Part of a small language model's weights.
Size: width 160, vocabulary 2048, 7.26M parameters.
Training: a variant of Muon for these matrices, 159M tokens, 4882 steps.
Each number is 128 + 32 x the weight over the matrix's rms, rounded and kept within 0 to 255. Layers, rows and columns count from 0. Numbers have three digits each.

# layer 15 MLP down (transposed), 640x160, rms 0.0421, rows 393-436, columns 0-159
164103143108134142095107136104089059098186081104143107109117078144166201065096172126168079129120135122135088137183199103121145131161124215165132109183095130168076129178187148145066152102161148144147138160057092146167131252141161125053138168114149100146080076114140144137107108063067102171146129122105114134139151155174122117063167082152128151145107133178096125149056098067143149179143142144169111128163074168092148139161069136085116129071138100137139173152128109124106130075107152
094150124135140132099136095158149118119164145174099120142128091149117099159144128168160228104131164096128153137100126089090178086175102136080147143162041127122085156125132147115118133089086108127103105135154200148112154112089094137096107174175115171159146102135096115126117136143146123142111134167113103127125159114138132157113103083137162136137158129098034131112095148114096134138187123138087126095113166096091167103144157136164113143126146102121182066131168138069164135158139174
112151084072162124111143109136100084088209132122185173079116090157067101108117110154086095165104122143114106146163130178090126179160127142124137117122154109097082184134156138105088154092062108217130087150080100130192200068100111125126165121159052105103110101161053132186125155126124200139166145116146110124096175127122126113101116156126143114111065171178122163146153138162177161101114154165194183099165119136111101077163053105032090151089104113096180133119141131151112150084169197
117152143091051059133121140156122137114130158095094153151159171084134098134149181100121132123092086146111136136121045131134049135165140184079153140149152125135142124187131178116135121176085098169133099167083117148122124104065204131143041134159120153041165149065165181146151129136181169189130183198101111153163172101153169143081088173176136089079120130148193176133139124157121079097079104153064165164143077080109133063141069173178115136165176084104103122068151076103158159150063112
139076162119166110131144118170114084135156127127160105113175116184129141143123135113088122138128144154106154124143124118112144095092142087157102068118126123138151118075086120128086123153105122123099134151150124109145104125120130131072134127138085139117110099109162141191123138177115196055137125149138101128109143136162094123154137170131135131138153130184120083149075175172110121138140115134070138114125121170134141141125134116168105108097114153141150099116128160123140128146149097
134114125172110125122118200110131129125184154090126107078145180157121145166126082078127099103138135121113147135108106143108135113083140152141131107076116138131126203112097134108099147169132105117093110156077151130152147089089148136101147077137116085172106160133159127102136081093073157108206137121082121173127070110121122079117135146148114154152176112128113123138169080153136172162150120137194107104104145137127128103156151099125120118139132109169106129163123124110157149138177177
161137130140131126146124137101110110174148145201136124144086102140120164134083135145134213129154226124119119140100142096125136144142104159141169150118144083080074089104112117101144103136151082096146154127128192169122160165119106175124119128126100160135117101109161047130194137164145125101178135099106123153148083151114159138142113096140126123106178125136179115148111155118110139135106168107107096084121105093135118067115096169139131110093121150096108148105093110099132106160113128
153103135135110090148130129138095116156155147170067101049095126141052149121078148150126071158128127118107144175113118153077101149085137138125125159070100109061128111131116125142103116134127140105173146099100184131146138179055130161136186174182142119167120149145108160109182119153107168104131173180133083183114156128164164133131134174105119176101142077152146120114097100120103121131163155104113098164192087116113146126124117153091125092147133108095093061156134181153154137124129174
164072157133177104124182131133152182108167085130112123112166109148156154089152079136194092134174188105089146078111114097134120113094166199168072133160133128136150115088113122128130134129141051114179090140152083150109141083093052089159149084149105119133218168159191111146102044095110076136146139107098118124132150138115166134106107115124100129151167091147102154117107115136096169145145163155146140120106120155156080140155136117153090165098094162093114137167106110134091186086174132
126148116120137086130104140146116091089115110149143104138137161118061157158140046157109194120124135156147121173027124101123108110139125126154159090147148166151119135084106113133076082153141122103130114136107175140114131131134145137136181114078146101133083124089229119168147141120098103101163166075138094117137158132214153094133113084081166144168141149141184118122150161137150117163105057095158153103133158091112130164182085158141053124142130095104086109137136096142106139189090116
169042098167137176108129160143119139193146132123171173166116145138149112106134159088189120155144070118148096106101150074122133098083120205088144164188151140135133139138150080075143149107171069118158103134143121196174107142134099166146101076119137093100150080150159105122136061163088161087096169079108121079122178095133146153113148200186139141140202129150107082129092132145169115144110136136157055172036122152106106156062160109123101110115084124116064123174099079094211078109140169
117192038062127130115128090156108129084084080109112104141151183093144154075111118140109193177081071159147181169096137144110120110099104077138112142209079092105075079102176158126132126165129099049122176207117144128119078132124160133143103165117123169155121123174195137167099171149186155185108132119067156131130139099105113137147115111152145156135144132153119069138086058120084106179138101134104146143072148114162097202153108132034116150139119165137163205153102124169106092093121169
114057132104121106105096108105191150094153214167115155154121111097135099134141148127196128174127159144154152139194132114133083164157131183154138189149122071141099118153129092110121109135099143134111160127119130059098140161111072118117091101085157179145122108053149030132156130143146142148047110133156132150114164108131164136165107138122073127095132116124138144133106092189139136137128105127101091131163115108093125077091117115161075151143169159135086148121139144101135134129171201
162099163122122075087160208157171114132103142212088157089074043105163145108132160177141093107144137157143143122148144105053164125149108097110157130112034127127096116155127123147110150134186125166142132091123111115138124149088138126078125042156145133191151128130154150150147154142156099172078083137131114138134135128138158074129173070124108184085096200109168169110118122094073126155027084153064117114143145148130110225106144076097116179172138169151129122135112124174120176100106118
048122084180113093179155049115131118094097133155095095154139141133124103197076178131142186119172145164086153113139085102160193137081129150100100184173139109096135146128096078186125099110229096097120127058120125148098117152146129116125125147106123169082139141132085139111148068132127120157114245163156194030170166066077164173106167141099152130079160143033163163124117057065037085102127101097145124200196162094147144104101100112129178203145115134170172085108198082159126116099193128
097110108058181107143132147088125148130141081053177195142181054103158144162157083128098137152181175097065087169168140160121112121079189124110129153142122213125105170109105071121087097154144141125104176112128121087173125107146159110150128089166158140148139185154127173157112118173137183116121185095148096103109141163145127090058126097097096125101170098183102151124136117120133129072021121074111152133128150106095129108104150118173131146168137134128125118145128127139146126136124140
116161108129103117148134125121158162080077096095157124220160122173171118042140125101141126090079137155073098159114162108147132108130140071132136196124105167155166163152116116173174081137147140093100142145172103200140154121157074152105146143139031065106114124104098120091165140141143128137126165130129138093084062100112142108110119155120194130127113112100154193164140084189124129171095138134153104114108131159085140176120164121124150130174089165119106110108150122104074050156097132
157075129116150094160162114151135106097120128114120145099129104137120120144163144139144081140099111190155115111141172245165086108136119058129155139125168159156078144154138086178112115081143138150135159169155140133098074120111132117088093175075162151142108162071079150140082169130147108098120119136137045102107154086084146158156131184119156103174130200137131108124119108084121085159195104126100161155133119158098096099156162148128150101134115139120132166066157110180061161127105120
133179128084103104165088105110092150024136089127187114093164106083166154184135036135147136161176128091127178153204149123145144142170074131136099149156121136090141072170108151131148066094150145131106157135113126132194164068135129178139177114172061160151096097161084096174116152060161095090145126106111157138089136098174115108099134144066165138118136127138149105120087129114133112158139120196141149143171143178183111121148132104098091137157121114127086066113217131110100166094126104
086076153168132082178143166130113134164126166105060137156144137066167117131184104151133156122098143174173102149098133083163142153196144159174092143139096111149157136096040109115149098125131198129127096119098048149129106148123151104170118145167170155099106103141133107148119097104051190143145126107177171175069145102189061113131124155156097188123188144091152168134137103131091109186122159111193147172111127134114123062105140094173061142129090078108136077151088102145113107132081065
192133114125096100148121104169108134082099079086126123104151155132086194117084144201178154212167080117172100144093130131104181148124121136108127133131133151121124084173084113107185101125156109170191122168110186168167103153128181079084086175087112040108107197183082115177075102078206094148147106153166137108132129119112143133101088173139158159095080131097138168136153108066126192093163106123165130066118078125117065071161132150117107157084157074098160122155134186149088164115074162
078167084168132106148164166164151143144071152109093177164054120074100165144145143183073125122092077082135151182135071129140068137136176115080099160137124148192152165143136105126128127114155110159114149128153087090133113179133141123179118136110077120108156091111104095150128117127119122171112119184148151134104109130193139111110096081121114080101106119178132132125114145094137130149078088142111098096152189074124120126164062164164128103135216115184168143087089136129125162141144117
099150079152141130150146093107140163135167110151093115154114086145114117170113112100100167107100124137160130132088157129152134105082180086083108120089129125082107154146136076110163155091155103144136179174136189142156155142128105108125119152106090136127111120089184165169109149113174142047170099108142074145097121130190170127114117125103162126137112145111131117153177077179127134146134135083140130075109126132110178187093090110175099141106167119173135104149120156095110128170074118
187115097083170147142139188175112150123093150149139134084137138146155165100115106095118180094149135133102135092093128118119122146050177108154111086142158138126102148129139114053103130133095107136085139176140213150126152130075130186084131098178095168097145089133106137128148119155171151125173142165110094143187098157172122146119141119165090109085140121084111108145130073134141133119097110139108095140074106149103156127137130120184136136131143154124137106139102114086159084145112106
131110159120109134130187166158144193092128218144189166139107128119140110188108112146137165168159199130094200104142104128167124083166096123116148135132134103160132201073136183101125158098176149152162086176113098132129109071097091115092158107118089130143155085107178082170109105101140106156171055129150138097088074120119141118104103130116139120138095128140168083149154095147117173098143135098080065133058099124064135140114161091123120111144128133124115181112135139104132100108141141
138166204094097137131039155146062117094148131089131123161166163168113078119142117130125154121127098141125085158163143115114125187127215154155122166167215112123080130116119135091076149101103139106122157125143185139112115155103141124176123123146143155123124135124079151116078172139155052049173157137131068133135118163123131150088219153124153124108119165128108123143088078109143123107151166127115119080119114086115149111066211104129119136099183093092099152166093154128180038094066095
246120184083246139103087121111124133111158146113117120153116132057128184112132145162135096134161125095146084086141113130060162148166048053157186123091097172095102151098186127108155117099096155117070157119105171204165149184144103151133134168117117139108078094151139021183134071135112180022148171161136052120134155128149150087145159216096142126134146158214098099058132142183103109113048117060106144160059137157068161116152130125176127165085139069164121158174196105065105187095104117
095158163116121105138129128109136099112137122145147171151163136101150110105122098144089115131138081125160096185103063142137179095094163092103116147147111120170135138149127042133091124134196145078125173143166174122120144099158141147146107162123092106158116120109138123164103135090094128227128119121101153154125136107142120148168138144180125150146097099101119170114099115000133154108137080151145168142137112134143150159150136107079090103149132131134080113141153146113154114189148112
103087146149147101146155139126171150041117064128174080118153142116101212070139165145106099149153141153108163124152156147146119147182099082106150118131102149114212107093091108167159107135169175149157134099058071103139122147146143100118181113065111135152147114149153113164123144181094126105115156155216096123137137182149160082138105130154142063106144072239114122108101036105067155113205133113129067067135141196115148140081149097159150100143160123126079029180112064134164176150087091
176121148073126189110098138097152167149134155100112145092124117109114145099165134080164116106103160111122141121123117146082128201113130074091119046180132128138141125179078108132077163145137127119115241087088137177123197156088129123098133070082127108125137115124118133096102117109108142147124120117191116167101119117095115161127106178168104123179075151136112165121082061155199090068180133118086130086171136115112106188104146184147134164146127158107158136130136088139112094201184141
148110109129085154137141113121115100159137116094136214105148072164132117138131073074096186122093144159086087102130112186157097077090114152152143130148203095102105173103125133114137047121107142151148151152113114108106128084177102138175100175199117129116142094158068108114131113170158141104207167140155149086151145078141151096120167092159103139112108108132125163115120200210139084148122134070125105146176111088149164148105133140115123093123152113134071116137156121113126099159164094
081158141102096134113145125102113167113126103126152172078122116170136191124082091083137090177131126085124139085131102141137129123141110101121131198099130157086170119141112103097132134139130192134090126125168161084083138169152085190179118062186160082118128141146131138078104144081159164141101091140120114097110094091122065130157121162164168132154060133113136165117120101115114103143152092115099169147126088164151112164125116124139186116131165169086150144088133197107107125139171142
188189107140152159129136123136145095092132145140142127129080089122119076131101163111128104125132176135186137134126159141111129140129118131173120120110139141113139113051134117103107145131100097161166172153150163079190144121131074061111145115121170150140134077133114142120121088118131116154164083128143176110144114138131137135138153063137092132139129135115183124167155114196114127152087151100088112093183131107129096169123126148198090097079084166080140070155099165122096142143070138
081153122114129112115144107110142096165127127099154143122128106136098094119121116104096065104117070150136126163138065161114157112128142136017128189141094149185126155083179192117099134115114142117197122165134117134122124123077104082130124117144106111156156090129119092133123135161097166133123175074144133164240117127086140104165140128160142067157168142141135085150209174156162125105055133085075151122132081097133149135157193138187172123113065113139166180152097151139115148121080072
166168129164107178147100145082140115114170084118096169132099129120121162161139097134190118143061163124138103130107136125153098130089128086118090101126115193156147163170107108123107059085085126131075149176110105131152084131211095155174081080182121123139112128182143107115133128104162124101124106153096085167083161106099151166144110110182146078121165084076176123103155133096104192155140122137108120075158103126143106093145099110117149104191125130135131175177076059149101104144160128
133140153053152126168087102160162129111184123112141145091092142128159205161198124085143091124085151133160132139091134119117213136172145122123139132156090184064131092140149132098122109099117145132088127179128183094103156138129139104104122110104105145140113159191142129161127088143181152103134187155137106149049032107148092133143126122134083114154149093139137071119162159166186108112117130097113148127099160082126130130113103129138105137117134064143096114091147133120145080127070163
095116081091120105132108101119155089130112127096146174088163155107111111128102142079080170122221072172139109133043115168176195128091118096120160124167077072139135149070109106127157196159148159115143124141177138127133201122133142092114117170096150081166133134147091152109090114093134167143169148147142130141144053120143153106099180202193225121158126130136111142090122069095132159139126094139157110116104086134180120158075184126181121122102158125055093119133107128117107099143131128
156066128119141122150150126125089099107077146175125151118137122145153117125164177162122151119137105116138172195123094089124124145146148100185169156121101082106151053104178170139155167122127112115176135099150147115124092105117101170150133120121158142154106074146142166084078133132104108116135127120123166161129175128167037114132161182156154055148132090063116186160121155113112106112162116089102076094168180113172130094092090167152090138146133120121129107117096153071096117108140103
134096129169108117131175181092091110125116116187118106151103111154166150150107051111186117134079123141184135171148161168160109133193147099123133168122086114119113166115160168092119099082094098203090096185132113090150188094095107151107076145120023126073124150139132199146104141086165101150129167100061142079117111109072155156123161119147184135141053144161108143108149104127106146121104155153122104147076066186104171084131133081138144136176105112123171167079168154119171086124131117
101127108161107126109164130084133145165105139138145175169114121107182135127128141170113172111129071110122141164198120090084149090159090105162135131171118103170098101111082156162125144171136127104062159129204097078098116119102199080107164178164151135183176170147154143156163111132142162148172099158139119154103107144138154109071129103134139110096151157088162179091068091103125163153125117123065083150119125097124085152212147071153096075097131104099101089141075184149163101148152042
117076075139097061132120125171137127142110153049133137125114102139123160123135128066140152116092131193102066124097145078163129112115079140176127166140137112172044101138156159113172143081121075184149055185141148112131123077101179097123179117129138162142118099218077131094135073148169100129126116041104097156179176137111123131169155158098127152097170138152151131160155132105109199106121194148107127140188122140091084144161112097115130166120139095091170081178098158087120126154114156
130134115096118179054151133057167113116145030117121123136121117077180153076189119071069110164120082157143150132089136134079138081071126115119098137128157184124101114142201128172161156142119109193128123118124135174132134140113110146070161111160122111181129107144134072083165084115085151149010124083120164131119129158141133160169146160114154098157117153143096094155159150082140140057167129113141161100152190110126099121190110096143171145149155109126095155141194133141126140162093130
161152118112121090133142177088128155120115131186141072128113121143184105121145142087092139094185109108136138135093118173099165126119129139139155110113153104143192110145152090143175102169123091106130152122103193117129150177146127184153170138148124120143162132146122126090147116116133117160190113141171071140122098108093129086107115143151150067078126137105136101054119126095124152102134105133109082135154096141149098186140140101112094079101133133132161123103083109165115153111152138
084159134112143082105114149161114153071105114158152146181143148105108161123136149149134118127106189144185128158165101174132165147139110154117075082095173103100109133127163047092109192073142080076080130130093120154135116113142122170117191175076174140077104143142085103174156122099122179141116132142145199153161113136102134152156179170134141102077163097118089110133133184183188095114143180114115158143092092082108146069088155091099157099172116113139110080117127106147211103057107149
# layer 15 MLP up, 640x160, rms 0.0926, rows 394-437, columns 0-159
141127088109107165106120110140115192115079156155103125144112088092151114175097141106064074151143092124104177158121104172113122128157191126111117095070132152157146157114114165184126098109171130096101138173099122161127106075095090174131136093123135113094086088126102131192127152131114096147186172069121138136082129150069141150133107136112191121085100172099136103122160118138086161133089145158120136144142087159115097171128112174167164148107096152144073162156154147128131172150145120
217100140109096158176153088065072096149199074079125073119109113148157171133092170147125137132119137156208164088058110107155153151141102105144146116087130086145149118137133092126146136121156125077102121132089166075149100151106047197125134103077166142151098108123177077132186121143128131158092201171168154125069066117130088094110123066154100120145164121102171135155135168132100106111072193105105104113207089131076110156126125143200121166132160158193088196128119127116103110097159106
157131144135138101134144097160132082188155126131129129138094144104174184063136143123134114153098128086150132136112098130175109117145192182106190092116098120117120070119115107084045138111180136104191204127112180139108086155112095164122142152101178195137142127144110155155129175119087108099122167072132112136158118136088162096144120114170109178168143119093163138061137221069162143083096064130068052173156123134106152132144100149162056109191102126162126124076074072125131193108093105
087180105125063155126086131109116139100078148155105175133102127103114094143133072114149163164126089149106129133131112142144105112147091119158143140117137107144079152140133087126114113090137114095155108108110113166116100125176114137181155156119191120107143184151093084140123098123096110190113108123144127121106120158117159129128132114107138137168117100080151163100157120111131133133140119165120147145177096090148124123071115135118150074106163106073131165055171098102180180157122115
167169104090141149132134126089161157131141139119143137152135114174151100090105127083100095126097166099124076150124123136162092160177107098142141124148079183135090138127170101138123107107121115113153178127141042186170134145168142101134172136138174139050113182115143132119099146123136085169098147144190132126162150169138088167190145095131140134103152095076161146122101166121143124086093105125143138122108152185125111130142117084125122153131149110137108125103103148127106171090121132
185079122107078125122154084097133124105111168133128118082191123112119116140168135105123112155098172167120113143117135171126165171148147095128134081132109136133077095135139129129144108128065082109156104135193145127119122111153146128201087111091142064082153171105135114066088132184137053093093135157129106087134105099137180093129149144167084159181071119090103078135119129150171134159107148119089132079159152136192199129107123109110133136154185073159127155122071124136092148138157101
150148138133169177139167156167142173115106149096159149210117129065094103160166129138101112103122150128053112156131095151153132158163182137129118116102153130123115085088146128210102085132132090128158153127097165157124097089121120120149110160147150146052119128169130128122146091148102111142164091117140141109142103161139078077125182114148165110148129124156136154115134126147132110099131067130165094131142106104116158140147106141135112130103119146161066126096127124122084117059172148
110152089100083151152108138170143144100104126147174149156134113118099127145130108120084160125053165155158118095144160101138154141132132147097075114081170181116121104132116176071137120107126128125093179131179183088115137125102142184121123074118170183134135155140085121110107091144077084103093125081171091184142064084135097115151111139131171127139154163137183105161101139115127152095125187134082118148082073157158175169120091157156115102158100145158090147078107109145148155116148090
130111137100134145117154149153143158078083112070169168158133131180173102163110162130095140156128108144052167120174121192133157061117088100129168125131144116163136103139138107146177167134127113100183114100137161190131119124118122126091129105115138111101162116132120140131129053103100102132112128113203105113110155122112141142116155141086127195095098178119165139171084113134137102123109202142131088156169163134137103175114123120143099136129129153099074115094096108115153164091128125
122197134085118146146119157122148125113132140108130167090101121115148104179115105130199096148131059175156094143117127131129123136119150092137139110048092166135106236087166121153113085142151123141129156099191118167154116133134200166084123096144141107119082171107133128117082093180126157128062048069102136181162073075129078058110086161041062100160160117138153161145100148167162138171109174136136126119157161145139156083129087187172111137153155119084126146129178150149105128104122145
115099177179090133129136087179085074170131118101092144162140073159134170124132155068144167126148126117072075156141116136156119121103199109170143107066145150115134153073102130080125166136165147134181137140072196118077092120160216184144126166102124136114148161119156070159176137101116115155132137132132096094101157132148124109169187138100174151123216089116173123110110117074077198156155141131101098146108117151131126120185081165135145112104098124078170169144056131151171157119171132
178131099096137146100137092129143125135090108138131196163080136149128186190146161123104136126147142122114103180147136084092138101190100089123150138085127131054142115157173118101109104079116087090085139133154115123124134190106056090097082084079144131160153155133132115105105184094069133157154106143140151185168101076156139162139171135117165135122158100113134086143213111118138138193124127137202133081133159151112139109170120146102082106089158146135116107148113131191122133157085083
106117104121118156172083180114115175126163164112171125123105121099169152150110143108142130131131141107069118123154152114134099118092148136170145100084088148163155124164087159155139130150143151140144089094153114145113160132158070173112112125068082167157227111103091103089158157167137075108162157107143043176125146172104137182115071195113119122137136139214115093141125077079075088117107120134161164125148075098119171128125167167123084149127122142072114123178118174080149138137147129
095088059121091157148123195178117097103152126166031173190106106153156134136101150113196119083117082131103164157113126103117142129169163110137118113154128115089168129165088091088081163118116177150182140101130124154144129103162131102114066165078189108127131132101145181097125130118121118188064094177133072139101145163067172189146204140147140152067153121112102146161145139121192139125140205189132063128109103128159090133151154173117038108123096165165098161090110178131097147160170106
100139072152089148206086116089078076129146139160129148085187102176115104075121140139149142127117112107088122184124073121168109102105128176100158150086100080098141151132124154101155087185168124087137121144135098147106158176113141134230121140122088132103078131166153168118131170130056104140106145125070107141181107129134140168146094115176058098106106171115135088097175090139126097133120181138127137210077173158135153131106133103130132135162078158127127114106177204094118122112145145
166109183118202092192082138124102071106165146162141166135102119127172147102130132128158125101168145116062111160115118092100092134137111070170170146099124092150137125197154130171135117112151141032118134137197123170145113132153110129121131133098131092167092152113162093159164093088110218158167073068174139113037058111083130094109144112116120168086109154108099102103118140148149087119178121144118067129158174126089125119123087156130102109098074185161099191146145151139170167143129059
134177131101128129155116040114064181154116116138114117083105168131130115097128112075126081161055138124187102147143101127159086138172160197143132156136135107122094117136138132152167112121137166106131080161127121142086132119144064187120149091139153124077206170115109143141120091136153165104142114092126040131147126125118172087148096107156108185102160141091152130114129137164131044147107171127197064167139165191154088140166113135094106121131147170148120150089109080070160129138105091
145091074193141160101146111103142113124121128176145144094112086139083077133114126162091092117081178168169150198132054098126133149165104131045168119117099121123161147086122125197156123120164095119156124104118108149076125158160162141043152184071160128188107137083198143110110133182110124113129105100104194112127146182089120114167123118185117152135083139152087169132162095127187119038201127188117078073145108155125120130133153058128128156175123120153115159161142136066078119123140130
120208130136109179184129162114119167093132144092171112123153117114059124100159134128081136153074163139107186155181111136103167090137094050152124058130092107150160125141196090165115125119150112136124154148109150113049141146096102140137091129185105169117108094105130178104175134110172112062123120090133097110183143120117143104159204206121123150159126109111157157168117164154115121175113126132141095089115143112163125119177211100046140146154136109143141113045133077093136153118151103
106095099108186129125122125113111181192125139119138107081081115089165095124147128101155074089121095092110103116191149152156135065061085096128110140078123134142121115179111104217065133170113125131174129113144108160100138159142080165105103122084093133123158138121160166128149086199120110151172110135090102165138141131153167146208192159134074116111128149113139141213134169169083083075149161142117120133092109137131163120146107110156196125215135175116088123059088105143146164151114084
166098157083157155129131160134125085132126112098150072118117180087122151138118136098136120128112128093145131148131121128100200106164105113091122160133144089102077129157179156125142106130084186154153146176154104118177124122118084150153176139063205085102116154135148150117150136085129104057161129106102141187100163096137160085147100192067180150068144125153138129141163128121120160122108138105166129124082095090106165056123102169186206176120082135141115119151108073073147153068149193
151155132095156124142092208148071112161131080031163136114133128169141114131150150115118129127110142168110096124147104170102118125124132105147166185105111146133143144081086117186100123089136178075106083131121100124135146123146120119162146106087129132121132171134148119151175042089093130133082115222125088128091141190130113126137147185108156148153125131147149106084105123133114100166138128131163101169147102155136069144171097093130167166124099141168132145087095144075130130076153156
135087160170159113123131087147124154125083099115111107110148126118174153172132109113106126113058162116142098173124107178153102168110107130103126121077153144124171152100139137161149142112143123113127143114118152160161170150139108144115115137085109082158123145137167175106098113077095162126091136148107059130124102119107066105145154132118093131152125207160116149148097160163092134133097102107133149130092146164189148132185104152081127111138150105135090126154098104090106116108119102
150116136101129120131133081116083149100119108114113147146133165087151133137130152154129126050133164148162080191173192080104111118102121126151126082165109129155093128196116129153146151110144163071117134143179074112118125154128124182119128200122080118090153157108093085130118164144121126124117118097089120089173138181058151149073115188167132130132124149146136181111153152064166067146120119150147141103139152126146128138120094130126087113125084096147118116192091139126201186069161101
176120138147148126147132150158107127153069098141078147170139158121094081125137152116122134125199172147157090127050131138103080045124117132093202111130084086122134092060132161087147176117072132117119168170149142151152117217142128103124115135118112143100141168108140154144221174054098142174107154152173101144096135130161173133172094123156133152148108147096155090142164147064098088101124159175178118104088100113098111109116157138140134135164091140115192102119113123162065187155147099
148130151178190174143140140117128081122151129080131080131089154144165136132133113134178116152159169069141095113148034144114109085184143164115099116105115170107138145077100118124116167093139220174162115172151126165139050121195121149055083099086117120056128142168063124126096082175131159103096178166180088115099174154093160193109097156126149114117220139113181061179132156146170140116111119115142115037107130129140143133142097078108161175090140078077150142186116137172141143123098112
153135120138158192155118133122097069112116093185163160116126092122172141139141089120126099144116180138142090113181099145114079110141148137159138128048138102114134124121106171116136151120150108167158099184112177139111137125099096117106089167129075135111141128133088217166155128108150102158166108073184146110140090084124121122078052088130160128164118144173218147070154130185131130152160101074102102126137172168213105134120114173109125158176137118118098077068125163104146124082089153
154135155131130114134121108078129108190057143138165143114130086144164137119116168095174166082125132099109111137125152196142100043125148158099165074122064093098169123075094113089111100124071174162141091132096156119135125143164096160148131112126134126132143165198147118130122082144156108124126148146094112157130091120057103197138107067112126126106140064108184108133190142108140134095165093135102151123161087131161174238175102089119152155097096152110151110152093105197184122070165126
119130204087148111170125120108050155132143070153122109047134108112117088143101173120131134146181139141128150126088130077114096104118173120128212164119170106154127145134122182183069118128125165212221056150186179177090151084074132153129142139127130114153081067145081168130130100144167166116106129123073170128134161110115139131139199151122092140078106131129181170124110156118061141126110121080090130107181176109098147138082124131085095106151053096117109109103106127085109138137138090
200195150091089140148096156181136143100092092169101128125113158160180117114092176111092126199119092123144152092141078072070128165104102147165085128104081147087112149131168054095136129182131154116114090055169169090157099125109161122125133113097091135093159089069137143125189216145128135111142101082136089133146152077105118075178118146177128132183128127125173206160137143151114137088106082099140161121108141133151145132138118095112153188127093138096143192115166115171115135076107160
097149144092129074155125149150155085195099102154121105078165123105106142111155075100107146112076125081096126107104142093169120172127097145141172155155088162120180088140159157156093109107180159141181121168141125137107084188132089141060118120159126108117157216140161122188200136159155093180125149102086132116128101135105128114150169129102096113125136100119067126133165139124097130150220132143110105075083198164145144150202089153093137097144149125073116173173097182121148194127105149
086130161155150103102153125110124136113144103061120133118087148122125131053068101155062135035128094104135135129128123104107115157145108100106104140132125148100165162172156147202151093119155197177143123121151135132136143088173147160106125054138125196136134158111204135151131108086096146154180096111162132098127104165148144114064111144152118106187131121144097130122147115105138133128104108105181106129172103136094095121138057097129168135157134152140107195094155148097156099104148148
110147138169144197159102135109114160098173127135108158131131071114100188141068137106206148098124118153119176123089121143147094082135115149128162105133139094124139107105109172168123182118107189132168105121104117121093149118100071167120125100174153092165173099165137086117149135135100097136149136135158191132186156145129023158148139141109063145128093074078087101155130094149089130156135159190136126128176128127060138086161117103101129157086101180110122103177098121046079135093132156
114209013121139156092123118140103128047139145156201145130112155069155124137129113150094186132139128138176132148084097160150136142134079119102163085098142171043120151119125157150134141103121139136160169183094131086149088138150086180131169164109154114111108156102118114134098180151120145107211100075097122078145140113102110146118123144105164226146101132121124134127104092097113080159111153109143129138158156157126126113105079153140161144133127083133101099158189164159142130126171117
148171174116104154130092116092134104150061135132155161125131130124129128174115076104129116100046180102088086069145105133162141179111089143156165162105122124156062161169085058110109135108138179067117132104200145106148116158163142133107115171155102201165155146147130132112109156145165146104093181109132180149130103110137118150113148094084081158115138126132133120224137168156059164142082157156158161160248157091065203124146092125136077145157108105139121111138133178169088123090106117
217094140164158111138157073134107121150120137134133121130098106109156098118134178152127128112093077117125130151142132119113129170201087141118121146139150123102105114142158146169127112154167185194128148131134167175116053119115131159108094074080096146147111061095107175102108083180101084117154142125054130219127171142130104192152115134166187127096108094077085137087149150122147117094108134087112160162114123137075099098148142114095128126129163164118134148114161131187146106125147117
151132193131135149117144082141125153142132126095136125121131188132153181146101137126117112082130076120131155095112137142084174106133164158127106101083155130158131166120175099073141132098087070134112152139116220152106134152120138097133085116092150141120114090124095157122116110141110094116173107110120087128098062195148172143097138127133113163214157062117091138120108160119149119152100124129161121126136121134147170157139124145065127054149136097192200128117177160115109118146135136
178135191133121105170131140161130076114102116094142169125171098134142070104132163110126130139133138085154091215185080117106117096082135102132112051107182137179105142077138099180141082161143103175137144142085156183128154151085149101097088132113111123130164102116178154078127070130139097114144181072160190090184128123117133159088151132144117177124142114169125185104090139140102073104131158115089140144140117127079102140102056105070110122142100121112116132141145088134100163129095163
111163079182118078108120133165157159146184118133142147157101139109136120241154118103092143077085157121083126134132057165137126089146176104118162150094077161147176111151116130115115138145173105117217103154149131124100139160117117178185142120105111094131057119156135098132131107078126118127138130114147100133083097122075112134128119128126142124163139121102063131161150094114090130101124142166200095134128145122105073144142120167058158155066152121083117118105091107153144057159116138
142111108114107121084152071119095122133115062096100198180087133119194143079104214115138113094104196134087166088124124154159110119126154147158153110112112149082155102115167126169078116156154169088089141156113113103099161147183110190165122081095154128129113095125114116176105112095098151114130114177172118103088122098122134101067154123120146117098124081103079181110162138134122115155165124178108104154135156113146203123149127110198197113083081194148161153165115120120101107148177143
122114083125100156180115068162108122134073147178142122085172155130084122193117114092132113148175139075108107143126141102131123102056111071163152096114160153088133179053081112114169108134133179116119178140129143131132129156210048169140174118142082128131166142160158186155135145157178118122108140171156148105083082111127088109167111106111129050175151130097106181125138144128123103169161166106125117183138144098118114172131139170029096135159099143121127098122127136190071112095158175
137147147154123127161143103135071147126119070112122191206141112105152166153162077093104135135104115169084064156112146112117143145176133132083156103142119142144112092105148145136150122098190122172089074154152149179158091111112101153126121164111097105106107091111124141170139146098092145136133189114144114082125126136141142123125144070112138202148111142111106167091151139094115116177105130154121161160128173114112170147138107110187176122100110144129133116175139115106141118134192139
176112128062151091163119173157094106069125163051139154143111154136179072168139085155146171117094124135093085138173095066121034154133123123191124100139145143180160113113129093137093090088134127125120138124169132059140108093185135125172148122188149110149132111156137161112132092110113158102159110130162128191119169112150130139203104107113189133074135122126123119136113097159122129116108168118119146085134171178116106127164153150178068182177098137125102108084144104116133152166140129
148172099196179130195130113126128130102118108151143177106084098133131135139087186198123213091157192092191155170136133120119111104088124102177148143105057088093129097194134109158175169067181125094181101116146108127162114119131107157098161030143092136125059160160085149187124114141086099038154119106107061162174163117146111173118130086152128077104168105105135109158112115100122134110135154194076150126139131080140059034069157095148153128137078155156155111112109097126103160091150134